From a checkpoint of a small transformer trained on Wikipedia.
Size: 8 layers, width 96, 3 heads of 32, 2.46M parameters.
Architecture: RMSNorm before each block, no biases in attention or MLP.
Training: a variant of SOAP for these matrices, 4856 steps.
Each number is 128 + 24 x the weight over its row's rms, rounded and kept within 0 to 255. Layers, rows and columns count from 0. The size above them is the row's rms in percent of the matrix's.

# layer 5 MLP up, 256x96, rms 0.147, rows 14-59, columns 0-47
size [114  84 111  89  96  85  95  80  98 104  99 100  86 114 101  98  83  98 121  99  99 111  97  88  86 108 109 103 106  98 101 114  96  92  92  87  89 113  83  96  97 106 109  90  85  99]
[[127  86 132 134  89 119 186  85 143 137 119 174 108 132 146 103  85 103 107 126  75 133 142 141 151 120  62 119 160 144 129 139 114 123 137 133 127 117 152  86 118  96 155  97 117 101 136 152]
 [132 116 131 118 125 124 144 155 116 133 114 131  80 122 110 134 116 137 175  82 105 113 123 109  96 135 119 123 120 101 130 103 123  81 151 108 114 143 118  77 172 136  92 138 106 117 111 177]
 [123 125 165 120  86 150 132 122 113  72 142 103 143 104 118 147  97 113 121 125 121 122 142 171  89 129 159 125 137  72 156  92 143 176 146 125 117 115  97 124 153 152 124  89 131 145 102 115]
 [186 120 122 116 126 106 155 128 137 152 160 140 110  79 127 128  96 115 151 142  99 150 134 119 137 134 129 158 115 127 157  86 126 152 142  96 169 145 147 125 153  86 151 107 108 136 151  69]
 [107 115 183 134 116 139 193 155 119 103 111 141 169 127 115 108  92 164 108 153 110 139 111 117 126 130 115 120 152 130 153 151  89 141 135 133 103 140 148 109 123 144 177  93 161 131 137 140]
 [119 154 175 157 149 100 176  98 136 116 162  89 139  92 103 140 114 130 163 117  93 103 140 111 125 120 175 102  91 141 169 169 138 134 141 140 114 128 155 119 102 143 165 139  99 115 119 133]
 [120 110 155 119 108 103 142 150 111 129 159 139 130 116 143 143 108  80 118 163 116 168 143 138 126 130 100 115 111 109  88  87 134 103 121 126 116 131 145  88 115 133  89 111  91 117 144 124]
 [137  93 151 143 167 136 154 112 130 154 141  89 118 141 147 110 130 171 112 137 112 140 123 130 100 134 106 145  97 157 132  90 137 140 125 130 156 124 146 159 131 162 134 167 103 144  55 165]
 [110 137 129 102 109 122 126 116 112  95 147 110 156 132  73 135 135 105 137 122 156 135 106  85 130 154 136  90  86 142 160 143 105 163 139 115 140 115 100 114  89 144 124 152 133 130 119  83]
 [ 98 151 102 116 111 161 168 127 149  92 152 122 130 121 164 136 123  66 158 148 123  98 120  99 100 117 135 107  93 136 128 156 103 119 147 128 126 108 139 135  99 121 120 163 129 137  84 127]
 [150 144 138  90 125 120 166 176 141 146 134 147 153 143 143  94 155 142 161 163 163 124 146 144 164 155 146 124 121 110 130 138 147 109 132 127 138 118  94 134 116 150 116  99 108 164 155 150]
 [162 119 131  87 137 107 103 147 150 157 121 120 100 140 153 139 125  84 159  69 135 129 119 134 119 143 128  91 152 122 178 117 138 128 171 102 144 138 133 121 151 141 156 150 122  81 134 126]
 [194 130 155 140 128 106 126 151  89 123  82 134 114 143 139 115 159 131 156 173 145 129 141 103 132 129  94 145 116 164 160 130 140  89 127 111 119 120 147 116 129 119 132 138 115 132  96 101]
 [ 84 156 152 105  63 147 125 135 151 154 181 151 137 111 137 107 123 133 115 149 133  87 120 101 146 111 141 108 130 102  83 119  80 114 143 134 155 131 105 142 133 116  97 133 132 132 102 122]
 [101 125 160  56 119 150 154 103 140 130 134  97 160 168 119 123 123 164 121 142 127 142 153 103 111  87 127 126 106 140 139 134 135 128  97 130 102 111 136  96 165 125 164 115 157 114 111 177]
 [ 84 170  76 120 108 128 124 117 153 132  97 101 118  92 143 119 122  96 137 108 151 174 154 127 125 147 121 133  92 124 107 131 124 138 152 142 143 117  87 111 144 140 141 128 119 196 122 142]
 [182 125 129 126 158 128 148 102 103 156 184 146 150 139 138 112 102 129 106 163 123 143 126  78 149 107 158  74 139 146 102  95  86 137  77 166 118 118 165 141 115 107 134 122 111 157 106 141]
 [105 130 116 128 153 152 129  95 151 147 103 111 142  97 116 112 131 107 174 126 123 145 137  79 106 117 131 155 163 145 135 159 139 123 113  98 158 152 131 108 175 127 133 109 104 145 114 114]
 [ 89 114 109 104 149 176 153 147 166  94 124 152 134 110  89 152 136 157 110 144 137 111 120 120 153 113 117 164 108 138 119 165 121 149 170 152 131 132 158 137 132 136  94 118 138 119 138 107]
 [132 110 111 141  93 143 121  81 107 150 128 104 154 129 165 104  80 126 108 175 180  97  97 146 113 125 162 131 102 122 172 113 113 124 142 136  90 111 133 103 129 163 105 139 128 102 130 120]
 [ 98 108  95 152 131 124 148  96 129 112 144 129 125 142 136 123 126 141 146 123 117 134 126 119 109 124 186 115 130 113 163 149 119 108 109 157 132  97 155 133 177 141  58 106 102  98 146 157]
 [140 118 101 175 106 131 120 141 176 159  99 133 160 163 136 101 137 121 119 159 129 102 121 110 136 141  73  91 122 133 140 146 115  80 147 114 139 158 154 132  74 132 141  98 155 159 102 128]
 [129 141  96 124 134 112 119 144 104 190  96 132 136 130 100 165 130 156 100 145 117  96 156 135 114 135 109 148 123 165 124 114 134 160 122 107 139 158  98 114 122 122 106 123 139 119 142 159]
 [126 118 142 149 131 132 128 103 122  80 153 123 137 131 148 136  88 157 131  76  77 118 139 131 145 111 159  98 126 153  80 122 162 127 149 133 132 145 126 169 140 149 143 140 169 110  97 133]
 [176 138 102 148 157 143 125 134 134 143 147 154 102 152 126 114 156  84 114 128 173 136 148 118 145 123 181 169 112 108 112 130 110 144 102 125 212 127 125 117 101 142  86 126 163  78 150 156]
 [132 139 144 160 157  89 154 125 120  99 140 155  91 114 128 150 124 151 117 130  95 117  98 128 114 163 115 131 171 114 129 131 133 144 141 151 151 111 152 140 139  99 151 152 156 106 118 156]
 [168 129 118 135  79 119 131 130 132 143  96 147 185 127 129  92 110 139 140 127 123 125 156 149 167 145 102 103 132 129 114 129  96 113 137 138 135 138  80 150 143 174 137 114 160 142  94 138]
 [106 115 101 147 149 100 159 103 125 109 115 144 127 111 147 158 122 153 149 119 133 123 175 128  42 125 127 130 149 109 119 116 124 161 148 170 137 123 118 142  98 132 167  78 122  89 130 117]
 [140 130  95 145 127 143 151 140 120 147 115 144 140 157 148 111  87 105 112 168 136 145 151 104 136 118 156 140 123 160 118 135 107 172 129 140 135 121 127 162 105  88 162 121 101 126 137 143]
 [121 134 147 126 152 120 136 152 123 154  90 107 144 144 175 127  73 150 171 143 108 106 160 124 146 125 118 141 107 147 130 140 161 167 175 105 134 122 115  96 141 101 151 162 109 127 115 111]
 [122 140 164 133 138 133 136 131 117 144 144 118 128 125  88 126 116 135 117 101 103  91 115 113 104 129 189 162 107 165 145 135 166 127 158 115 124 113 138 129 120  78 126 117 149 108 141 174]
 [151 103 147 105 120 120  89  77 148  96 112 177 137 134 130 100 108 165  62 133 105 128 109 100 150 122 111  79 115 121  85 146 121  95 147 149 135  85 113 160 139 148 136 120 111 129  92 121]
 [167 121 142 125 117 133 105 132 110 135  91 128 108 146  88 148 128 125 134 132 114 148 147 130 138 103 103 126 142 134  83 171 131 119 173 137 154 133 113 171 177 149  82 152 148 169 126 145]
 [114 135 162 156 100 142 136 121  95 109 137 129 156  95 135 104 126  99 117 119 122 140 134 144  85 105 116 124 128 129 162 161 161 111 134 139 153 111 177 143 132 122 153  99 119  95  90 118]
 [169 156 161 121 140  75 169 144 141 151  94 153 124  97 128 156 106 156 132 130 107 138 132 171 134 117 100 105 124  98 130 110 149 151 145 166 143 146  89 132 108 114 135 155  98 110 117 129]
 [115 114 124 135 134  84 153  93 133  88 149  94 101 148 140  96 118 138 122 127 132 149 113 112 146 113 176  98  88 108 135 131 154 142 153 169 106 175 135 136 132 100 133  96 136 124 170 120]
 [105 196 115 115 115 120 149 113 125 158 126 182 112 107 115 138 122  94 174  62  94 136 131 130 114  94 125 160 137 143 120 122 122  74 138 146  89 139 126 167 151 150 159 144 122 151 127 190]
 [140 104  95 124 133 144 109  86  91 132 123 152 113 149 103  95  91 134 164 133 129  82 106 125 123 106 125 106 126 131 108  91 115 123 189  97 132 128 108 180 134 129 149 147 119 140 159 124]
 [118 103 137 142 132 129 153 146 123 126 128 199 131 114 122 164 123 133 137 137 122  95  89 123 116 123  90 123 168 128 127 147 113 118 139 110 133 106 151 144 152 106 132 143 138  87 125 123]
 [129 145 129 183 125 124 101 117 113 148 101 129 105 102 159 137 108  96 112  80 136 150 128  83 147 179 127 123 101 101 183 100 145 173 183 142 117 122 111 147 113 145 117 119 112  96 165 158]
 [187 128 104 101 125 138 150 134 128 142 120 143 140 104 178 139 100 144 103 115 150  99 130 151 116 143 115  87  94 121 154 143 110  93 139 134 127 143 170 172 173  94 155 164 154 141 126  85]
 [160 123 112  95 120 173 122 111  95 145 116 135  97 102 181 127  88  99 107 122 146 159 110 132 135 135 100 151 168 140 108 162 156  98 135 143 150 148  63  91 130 102 127 124  94 123 136 126]
 [127 163 132 125 104 113 143 134  63 124 128 135 114 128  86 146 124 131 127 146  72 149 151 117 116 119 132 148 139 147 146 139 143 135 121 169 147 119 144  81 121 149 124 123 116 115 104 141]
 [134 117 143 116 135 126 153 160 112 126  99 140 148 159  96 118  70 117 113 122 128 157 128 101 146 117 100 108 134 129 117 139 131  91  91 127 144 144 156  98 146 145 116 186 140 140 112 125]
 [132 140 111 127 144  83 150  88 152  98  92 154 137 138 127  93 158 109 189 162 124 136 105 102 124 137 132 114 177 100 131 150 119 120 133  96 122  85 157 102 129 102 127 144 149 168 132  52]
 [111 102 121 149  93 135 128 136 126 114  96  98 154 115  94 107 143 128 137 140  98 130 147 140 146 137 106 116 113 137 143 161 117 125 100 138 128 105 141 157 143 168 154  96 125 135 116 169]]
# layer 5 MLP down (transposed), 256x96, rms 0.191, rows 14-59, columns 0-47
size [105  95  89  96  95  90  91  82 107  99 103 110 100 109  95  99  92 101 115 107  95 104 102  91  87 109 104 103 109 102  87 115  99 103  93 105  89 115  98 103  97 103 103  93  99 103]
[[128 135 134 155 141 154 153 120 151 118 169  95 132 166  94 124 177 139 136 116 135 143 195 144 118 153 117 121 163 123 119 135 128 122 126 126 140  90 111 158 114 102 131 108 122 124 111 124]
 [127 162  95 111 131 151 128  87 107 108 151 127 192 144 155 129 145 121  89 127 150 174 134 162 133 131 145 129 108 135 114 194 127 176  84 174 156 134 141 178 119 133 109 129 159 124 133 122]
 [114 113 185 139 157 131 155 119 112 159 153 139 150 118 149 144 122 142 101 145  96 132 131 110 127  86 163  88  86 143 131 141 148 112 118  99 104 183 122 125 144 107 116 112 122 130 143 110]
 [121  98 122 135 147 136  74 102 176 137 122  87 113 122 129 176 125 125  88 122  96 112 146 125 124 129 132 113 152 132 162 162 137  71 116 114 144 113 115 115 123 152 132 132 161  79 151 146]
 [132 127  97 138 137 131 116 134 132 138 115 110 133 175 112 104  97 127  99 161 117 137 138 156 134 120 141 163 135 127  68 114 129 144 146  83  89 118 131 126 127 128 120 141 161 136 119 154]
 [120 110 106 106 133 124 136 141 145 128 130  99  99 120 134 104 129 105 104 126 152 126 130 104 107 132  99 163 134  92  81 135 111 108 118 120 146 151 145 156 141 147 128 122 123 102 143 122]
 [ 72 176  61 124 132 118 124 118 120  92 155 131 109 116 120 125 147 156 149 149 121  76  84 123 140 155 122  99 142  97 119 130 119 101 138 141 146 116 140 120 111 138 142 150 104 103 134 135]
 [ 88 177 138 118 123 110 125 125 133 117 159 141 137 166 105 143 112 139 138 125 150 115 117 124 148 156 160 140 103 123 146 129 100 175 129 132 170  99 103 160 121  82 128 152 120 140  96 107]
 [121 156 129 147  94 104 128 138 154 168 124 164 129 157  92 158 134 114 171 128 105 163 110 118 134 149 135 126 145 139 127 151 124 181 152  95 132  76 146 135 120 118 151  97 171 108 147 138]
 [148 136 126 152 141 110 104 151 123 150 152 107 116 136 108 101 133 161 114  56 113 108 129 124 124 107 132 151 122 123 133 131 115 129 125 139 130 102 140 135 152 128 151 145 187 128 132 143]
 [ 98 122  81 139 119  91 100 107 150  93 125  79 162 156 120 130  92 128 126 122 126  98  86 138 154 135 105 108 125 125 129 128 138 122 126 120 179 112 153 143 106  94  99 119 153  93 142 132]
 [119 123  90 124 135 152 148 120 145 159 124 126 100 142  76 119 138 129 153 109 131 103 112 167 135 113 139  89 101 158 108  92 129 109 170 154 102 145 145  77  98 163 120 118 168 159 127 125]
 [104 114 113 110 136 133 149  95  99 158 133 134 174 124 137 126 169  86  80 105 112 116 121 126 152 136 136 114 205 153  93 143 123 107 106 151 123 131 135 166 107 119  84 114 135 126 161 110]
 [134 163 128 130 160 139 157 163 146 145 170  97 125 148 118  93 137 125  78 159 140 105 148 148  97 175 108 123 136 104  86 127  95  97 111 134 147 127 122 140 163 125 156 122 111 163  91 144]
 [127 117 138 147 119  87 124 157 128 102 131 123 111  63 126 127 107 132 149 132 105 117 112 151 119 156 138 184 121 141 132 137 101 103  97 123 142 138 108 120  64 148 140 125  99 153  59 139]
 [138 142 104 118 145  93 173 151  80 127  92 131 150 114 105 140 123 122 135 110 119 144 134 156 169 105 105 117  99 124 119 138  97 169 102 140 153 132 141 112 139 138  87  80 149 115 114 157]
 [109 113 156 110 139 133 118 170 104 104 137 132 110 142 103 168 161 116 119 119 167 138  99 123 110 133 131 108 168 130 145 101 193 108 138 130 115 126  89 166 133 118 133 122 140  83 177 136]
 [128  91 146  66 133 103 138 161 133 129 121 129 126 116 110 136 171 135 177 144 109  92 105 128 141 124 111 126 107 139 142 105 108 138 135 133 105 108 111 136 109 165 141 149 158 143 150 150]
 [141 115 135  86 101 136 106 128 150 130 141 128 152  94 106 131  95 136 108 139 178 130 117 161 114 134 146 112 127  84 130 108 113 160 149 147  92 170 111 142 111 162 120 118 106 135 141 116]
 [131 152 120 141  58 127 128 145 169 137  97  98 168 147 132  93 158 104 126 137 154 123 137 126  99 151 130 145 100 140 129 133 159 113 132 152 149  95 140 130 125 136 151 144  85 117 108 142]
 [112 114 160 135  93 135 100 131 142 110 113 115 160 117 148 125 100 110 184 106 111 106 108 148 127 121 107 108 135 111 120 124 130 123 138 110 133 161 134 162 119 106 136 112  82 125 171 139]
 [175 105 167 122 139 113  90  96 115 100 128 127 153 104 122 128 116 134 149  82 133 160 103  88 121 133 147 121 144 105 120 116 127 125 159 150 153 127 119 129 153 126 151 130 134 100 104 120]
 [ 77 133 142 130 146  87 128 110 102 142 124 140 123 132 136  90 108 121  97 148  95 139 149  96 114 192 113  78 111 124 126 112 130 132  93 139 126 119 153 132 110 154 144 154 109 162  79 170]
 [130 141 118 118 121 108 121 132 130 125 139 125  84 111 111 167 164 133 169 133 146 100 158 105 118 121 105 142 115 115 125 143 151 135 114 151 121 107 105 124 123 129  99 152 156 134 101 116]
 [118 124 174 117 131 129 153 127 148 159 110  85 151 148  75 132 128 166 115 128 108 128  97 104 116 181  61 116 158 125 108 137 127 102 128 100 102 110 135 134 152 132 171 100 106 122 119 102]
 [ 89 144 168 156 154 128 143 135 109 103  96 124 126 115 117 109 128 134 132 121  90 145 109 106 170 162 182 164 111 112 155 146 173 134 139 103 141 177 159 135  95 106  91 108 142 128  90 135]
 [ 89 140 124 167 126 109 126 108 120  87 141 109  76 151 145 115 171 164 158 142 131 113  84 147  72  82 126  98 138 102 143 104 143 151 161 125 133 156 168  98 130  75 142 158 111 132 139  80]
 [121 115 129 176 127 142 160 139 163 138 135 102 100 156 155 117 151 171 110 160 119  99 120 109 138  61 115 137 104 131 108 128 150 117  98 137 164  78 126 103 131 115 120  91 105  89 113 141]
 [128  97  97 115 124 125  89 150  97  68 117  97 136 158 120 149 160  92 161 132 161 131 124 137 154  92 129 118 165 148 127 142 119 161 120 117 119 136 130 125 116 137  90 115 169 114 132 132]
 [102 120  90 102 132 168 113 116  84 137 128 110 124 148 187 111 107 120 144 169 113 156 118 122 132  78  94 119 115 137 135 126 112 153 122 114 121 145 178  91 182 144 109 157 138 159 157 185]
 [115  88 150 109 143  85 149 100 155 147 139 140 130 129 128 150 144 130  83 126 129 184 178  98 144 143 113 110 136 136 108  93 106 148 148 137 137 160 111 147 130 158 135 157 131 141 125 127]
 [121 103 132 119 130 149 133 180 153 148 140 132 158 180 144 118 100 133 126 122 151 140 147 138 140 165 122 169 162 132 151 141 116 106 169 132  91 158 140 128 133 114 125 107 101 126 155  92]
 [124 154 133 135 135 118 141 134 136 119 171 182 201 142 127 122 129 137 103 131 113  72  83  99 135 121 120  70 123 141 154 153  91 141 113  91 148 125 101 117 153 122 150 103 108  89 102 104]
 [140 133 123 146 141 110 105 117 113 131 146 147 127 117 101 115 132 144 162 102 125 133 125 140 104 115 175 117  95 152 130 182 115  77 123 135 144  90 141 168 129 134 138 113 139 144 113 135]
 [161 122 140 140 153  94 130 120 170 127 144 140 109 155 151  85  94 162 120 122 152 116 114  83 134 125 125  86 142 153 190  84 110 138 116 120 107  91 140  81 115 129 121 109  92 144 170 151]
 [173 123 126 102 111 150 111 169 106 188 120 134 167  69 121 150 130 133 131 100 134 115 109 148  98 144  67 131 181 133 110 116 101  91 122 110 133  84 105 116 113 127 114 138 115 130 115 118]
 [ 89  91 113 166 123 122 121 130 142  88 120  61 129 135 128 162 134 153 123 183 181  88 110 138 125 130 139 113 151 130 138 141 151 151 127 128 136 127 136 109 123 129 119 113 152 129 127  96]
 [ 92 123  64 185 123 101 110 112 157 127 110 130 137 138 128  88 117 150  87 121 154 127 115 115 132 108 117 119 125 150 113 134 145 140 124 133 141 120 143 130 115 123 121  87 154 138 166 137]
 [151 152  88  96 129 117 132  95 118 125 155 110 102 161 141 132 140 127  46 151  93  95 128 119 139 124 133 133  80 116 118 132 128 167 107 139 140 167 130 118 144 145 105 112 133 133 169  95]
 [115 139 112 141 133 104 137 139 117 124 153 141 129 136 112 117 166 123 134 133 110 146 135  96 147 137 134 114 157 141 140 108 117 129 140 152 107 114 158 160 148 109 128 113 149  88  98 104]
 [ 77 116 139 112 125 150 109 129 179 131 158  83 144 152  94  97 151 131 120 146 115 128 135 104 117 110 115 114 118 146 113 109 177 157 142 129 154  89 116 115 100 141 161 141 118 156 150 110]
 [135  75 160 123 146 176 111 147 103 136  97 147 132 121  91 152 100 138 141 121 104 123 165 138 147  94  88 103 153 130 129 149 160 111 115 152 186 126 111  81 143 111 138 109 124 110 164 141]
 [142 103 128 114 148 128 112 104 160 149 106 128 107 155 109 110 109 157 114 106 130 102  97 156 141 146 114 146 152 129 108 103 128 156 175 160 139 125 117 143 104  98  89 129 167 153 106 133]
 [ 87 129 123 151  84 149 109  99 155  74 154 130 122 149 148 138 166 132 102 140 107 142 149 134 109 140 193 161 156 131 145 153 124 162 126 134 132  97 136 140 116 124 135  90 105 104 127 138]
 [121 120 119 110 154 136  87 170 139 167 146  97 158 148 142 141 106 152  98  94 123  86 127 162 103 130 101 129 132 101 137 126 139 122 184 161 118 142 127 166 165 150 124 118 110  85 139 166]
 [108 129 137 131 153 131 121 126 118 150 151 174 152 136 149 115 158 121 149 134 132 171 135 123 145 110 121 125 116 136 166 118 191 130 166 153 113 154 103 133 130 100 109 117 136 123 108 137]]
# layer 5 MLP gate, 256x96, rms 0.143, rows 15-60, columns 0-47
size [ 75 116  92  92  97  96  97 105 112  93  95  88 106 102  93  93  97 103  95 109 110  94  96  96 111  99  96 109  95  95 105  99  97  89  71  78 124 100 112 100 108 105  93  88  87 108]
[[102 163 131  92  97  96 110 122 139 118 101 167 121 120 125 126 146 124  69  95 143 196 158 116 118 120  83 128 126 115 120 141  99 145 123 154 129 104 121 143 102 156 112 129 141 100 136 132]
 [148 128 103 139 143 141 161 154 103 142 130 154 153 121 148 107 169 134 110 145 153 134 137 152 160 129 153 141 123  93 135 109 111 153 126  83 132  97 158 141 160 126 154  82 130 139 151 146]
 [148 120 122 116 129 101 127 147 134 134 140 137  99 160 145 158  80 121 134 156 142 140 174 102 131 128 129 115  89 191 140 118  94 139 122 146 165 166 135 112 164  92 173  82 119 118 140 131]
 [101 134 147 104 139 111 190 104 125 168 117 104 106  92 149 141 125 133 119  61 143 115  99 107 114 110 172 114 148 133 117 136 142 147  98 124 163  97  80 145 142 151 119 125 130 114 119 130]
 [ 71  96 127 154 164 127 134 141  85 146 129 150 131 118 132  90 145  84 110 129 118 135 156 127 142 109 202 121 111  92  96 149 169 144 118  90 142 141 118 151 110 170 123 129 139  95 143 116]
 [151 165 136 136 117 157 140 133 133 122  92 107 166 144 159 141 130 125 131  97 168 167 106 107 137 190 143 114 117 104 135 101 146 142 149 124 129 107 160 150 127 135 150 122 126 170 148  93]
 [ 71  82  86 126 109 142 151 161 115 150 125 117 130 113 139 108 134 120 130 171 153 136 169 139 157 177 120 104 138 133 119 118 154 164 109 121 116 117 120 108  96  92 143 125 156 133 151 143]
 [128  95 169 115 138 128 110  92 134  96 145  95 123 118 135 116 123 137 150 165 127 143 123 150 154 132 137 125 142 120 123 142 110 148 104  86 107 120  84 126 161 109 125 108 108 140 120 141]
 [138 155 124 102 121 130 159 121 141 115  99 136 140 102 121 136 168 120 132 106 154 121 159 169 106 146 121 115 176 126 120  99 149 126 168 112  94 123  91 147 133 120 127 101 125 167 176 120]
 [128 126 114  91 156 143 163 151  97 114 128 121 172 104 147 160 102 132 143 156 157 111 138 117 184 113 104 106 104 132 143 150 140 137 138 133 159 111 126 140 135  62 128 106 124 138 182 147]
 [118  79 166 115 134 144 130 105 140 116 131 103 110 112 162  90 114 138 142  99 131 151 128 151 133 140 114 137 106 127 114 126 107 142 164 129 152 117 140 153 104 133 140 149 140 144  68 139]
 [127 147 175 134 126 138 129 142 150 127 112  78 115 127 116 144  98 156 160 140 115 167 114 164 132 137 137 154  68 116 143 147 112 142 123  93 162 100 130 126 128 131 137 119 139 112 151 113]
 [133 102 179  97 106  79 120 118  94 112 140 143 153 118 125 141 114 134 105  95 110 139 138 123 136 105 137 115 113 151 124  74 128 120 124 102  89 121  95 126 124  65 108 122 114 133 156 144]
 [140 100 148 144  91 119 106 119 115 150 151 116 154  86  85 123 122 107 141  71 139 151 134 117 136 122 166 107  90 104 138 151 129 132  90 146 132 115 115  79 112 119 122 114 112 103 112 102]
 [ 60  92 130 130 127 122 140 114 137 107 132 107 136 141 132 122 107 130 123 163 131 139 164  88 159 139 136 185 116 173 100 124 129 160 146 142 146 122 137 145 155 121 107 125 164 180  86 121]
 [176 173 109 167 131 102 155 111  98 105 110 156 140 136 149 106 155 121 140 171 124 155  97 117 109 110 120 127 130 160 101 145 113 148 147 167 106  75 158 115 105  97 138 126 151 156 115 123]
 [145  77 169 124 128 100 118 125 140 124 144 130 160 112 108 165 148 135 132 165 147 116 160 169 151 114 102 100 138 107 177 115 131 139 145 107 107  54 127 118 119 128 113 100 111 133 119 158]
 [142 146 160 154 129 152  96 127 121 143 132 103 184 137 152 128 152 136 177 119 127 149 137 146 139 140 158  93 153 131 117  96 146 158 103  93 133 147 140 109 151 115 141 121 122 115 137 187]
 [120 149  98  96  86 140 159 133  69 160 138 161 131  92 137 134  80 165 175 107 157 125 134 103 109 150 130 121 119 123 138 136 135  90 137 104 106 106 131 152 152 112 129 142  98  93 107 105]
 [144 108 142 109  88 128 137 110 118 117  97 147 154 119  81  91 147 161 141 119  95 122 135 156 190 107 123  63 112 134 101 110 129 126 127 109  93 148 105 139 109 104 125 151 148 138 135  95]
 [134 141 131 103 152 152 105 143 115 184 135 115 151  85  88 167 140 136 136 158 139 152  63 121 138 148 136 100 132 130 116  99 108 126  95 130 161 130  77 120 119  89  80 122 134 110 122 136]
 [135 150 142 137 111 140 129  70 127 112 141 129 118 147 192 118 160 116 200  96 123 107 158 134 121 121 129 127 181  73 102 138 141 151 123 172 139 108  96 172 119 132 166 139  98 121 102 135]
 [169 100 143 123 154  81 136 142 115 119 104  94  88 107 117 105 143 164 128  97  92  86 140 115 121 107  91 141 125 161 105 104 107 144 139 130 120 122 123 175 122 144 123  80 136 132 111 168]
 [149 153 123 164  98 183  64 117 117 100 174 127 122 117 126 117 130  92 167  96 104 175 146 123 107 101 184 153 144 130 131 155  83 167 118 143 113 139 117 141 132 147  86 140 128 121 179 141]
 [123 109 114 148  82  84 139 106  97 132 119  73 127  93 115  95 183 125  97 145 140 115 130 135 170 107 109 120 127 139 145  99 120 133  85  96 134 131  85 101 120  89  89 116 111 143 156 158]
 [158 100 104 159 109 142 131  73 127 107  88 107 136 141 110 139 122 148 137 112 110  84 115 133 161 150  89 125 127 169 142 122  94 139 150 132 160  83 110 113 123 154 124  96 152 129 162 143]
 [187 139 126 137 127 116 102 146 112 158  69  99 146 154 116 105 144 129 138 165 115 102 129 157 157  99 169 137 109 133 131 135 107 129 152 142 105 136 132 196 135 108 114 151 181 167 159  92]
 [127 158 115  88 103 103 137  96  76 140 125 121 152 123 120 101 128  81 160  95 130 139 165 149 155 156 139 111 126 119 132  94 147 103 107 124 156 120 136 147 126  98 144 130 124 145 103 139]
 [145 167 138 160 153 146 137 162 105 155 112 107 137 134 118 113  92 114 137 106 149 136 123  91 163 117 146 141  99 127 101 133 136 174 137 138 118 104 175 118 151 110 131 124 130 117 146  88]
 [143 159 144 137 111 149 149 141 167 102 108 147 118 156 111 162 136  73 123 140 125 143 136 158 199 156 159 143 123 104  84 116  91 134 111  93 151 130 114 158 140 185 106 166 126 125 158 113]
 [115 109 102  93 126 161 130 124 130 150 166 109 117  96 151 169 157 137 141 142 130 128  89 133 116 130 168 180 143 172 148 107 134 160 114 123 126 166 174 161  88 125 135 109 151 125 120 133]
 [151 198 168 129 155  86  94 115 172 136 170 115  80 141 115 126 148 123 116 114 184 126 111 112 132 165 139 101 106 120 137 136 153 173 130 135 125  97  84 143 109 111 130 120 131 114 136 107]
 [126  89 153 122 124 182  56 144 140  90 128 113 123 127 105 135 131 110 143 115 134 130 105 107 107 101 155 104 142 118 105 145 156 145 127  96 118 135 165 137 150  93 144 119 139 125 125 127]
 [159 113 125 138 122 107 141 133 136 155 147 129 120 112 136  86 134 148 145  87 137 165 122 151 134 123 157 103 143 146 134  99 122 167 102 139 125 114 105 130 139 122 113  94 157 134 145 140]
 [141 165 111 130 161 146 126  93 133  73 141 149 109 190 164 113 105  93 114 165 112 169 180 146 109 121 113 146 131 125 133 156 129 127 140 154 104 156 150 133 128 143 143 106 152 151 134 104]
 [144 126 117  85 160 128 132 163 157 135 135 140 104 138 155  55 142  78 106  84 105 141 124 127 102 123  96 165  93  89 105 148 120 141 135 107 155 116 100 144 142 111 112 139 137  91 103 130]
 [127 136 159 114 151 138 157 180 135 148 104 135 121 112 103 135 161 155 131 167 104  98 112 120 114 148 133 156 154 170 125 131 112 141 148 127 151 129 121 107 146 135  94 145 136 135 134 115]
 [141  98 146 125  99 100  96 154 143 158  90 150 135 124 119 148 117  96 143 144 146 107 159 140 140 169  98 148 113 122 131 143 106 113  88 154 149 149 163  95 134 134 115 110 127  70 105 138]
 [166 113 106 129 124 153 120 180 132 142 112 118 133 132 124 155 181 168 127 117 150 131 158 114 156  90 102 152  96 127 155 166 122 129 112  77 173 148 129 169 116 138 134  89 141 125 168 145]
 [113 116 116 101 115 117 153 104 135 152 123 122  99 104 126 103 129 139 151 103 119 120 117 147 149 150 116 168 139 135  87 104 130 134 111 172  77 130 101 138 137 121 155 130 151 128 130 145]
 [139 136 124 147 106  68 136 131 167 150 153 119 162 127 135 112 177 105 151 115 137 116 134  88 138 140 177 162 154 110 121  97 100 152 134  89  79 136 168 171  99 124 114 133 171 126 155 133]
 [104  94 159  93 147 103 151 102 148 149 150 125 141 131 143 147 164 145 164  83 159 106 113 110  95 145 132 126 124 157 148 107 183 163 157 103 130 159 103 154 117 109 130 140 128 124 130  99]
 [138 118 105 129 126 142 122 145 124 147 157 184 119 149 133 148 114 106 127 139 144 152 112 142 134 148 104 136 116 128 126 111  97  66 119 130 115 151 147 142 106 174 158 112 124 102 118 132]
 [100 126 100 150  95 146 102 114  99 124  90 135 110 130 113 137 140  98 147 147 154 145 150 122 140 121 148 133  87 146 122 134  96 176 115 159 135 165 144 125 148 149 128 131 174 127  90 133]
 [ 89 135 121 125  79 139 136 148 132 115 101 142 143 114 132 133 165 112 144 130 172 145 159  99 166 117 121  93 124  85 160 136 166 139 160 156 163 149 154 108 156 124 135 123 157 133 136  87]
 [177 169 117 125 124 139 156 118 139 155 112 108 120 144 115 135 155 132 145 141 150 158  87 134 126 110 105 124 119 124 162 109 177 133 124  79 153 130 101 111 110  95  90 120 121 146 147 149]]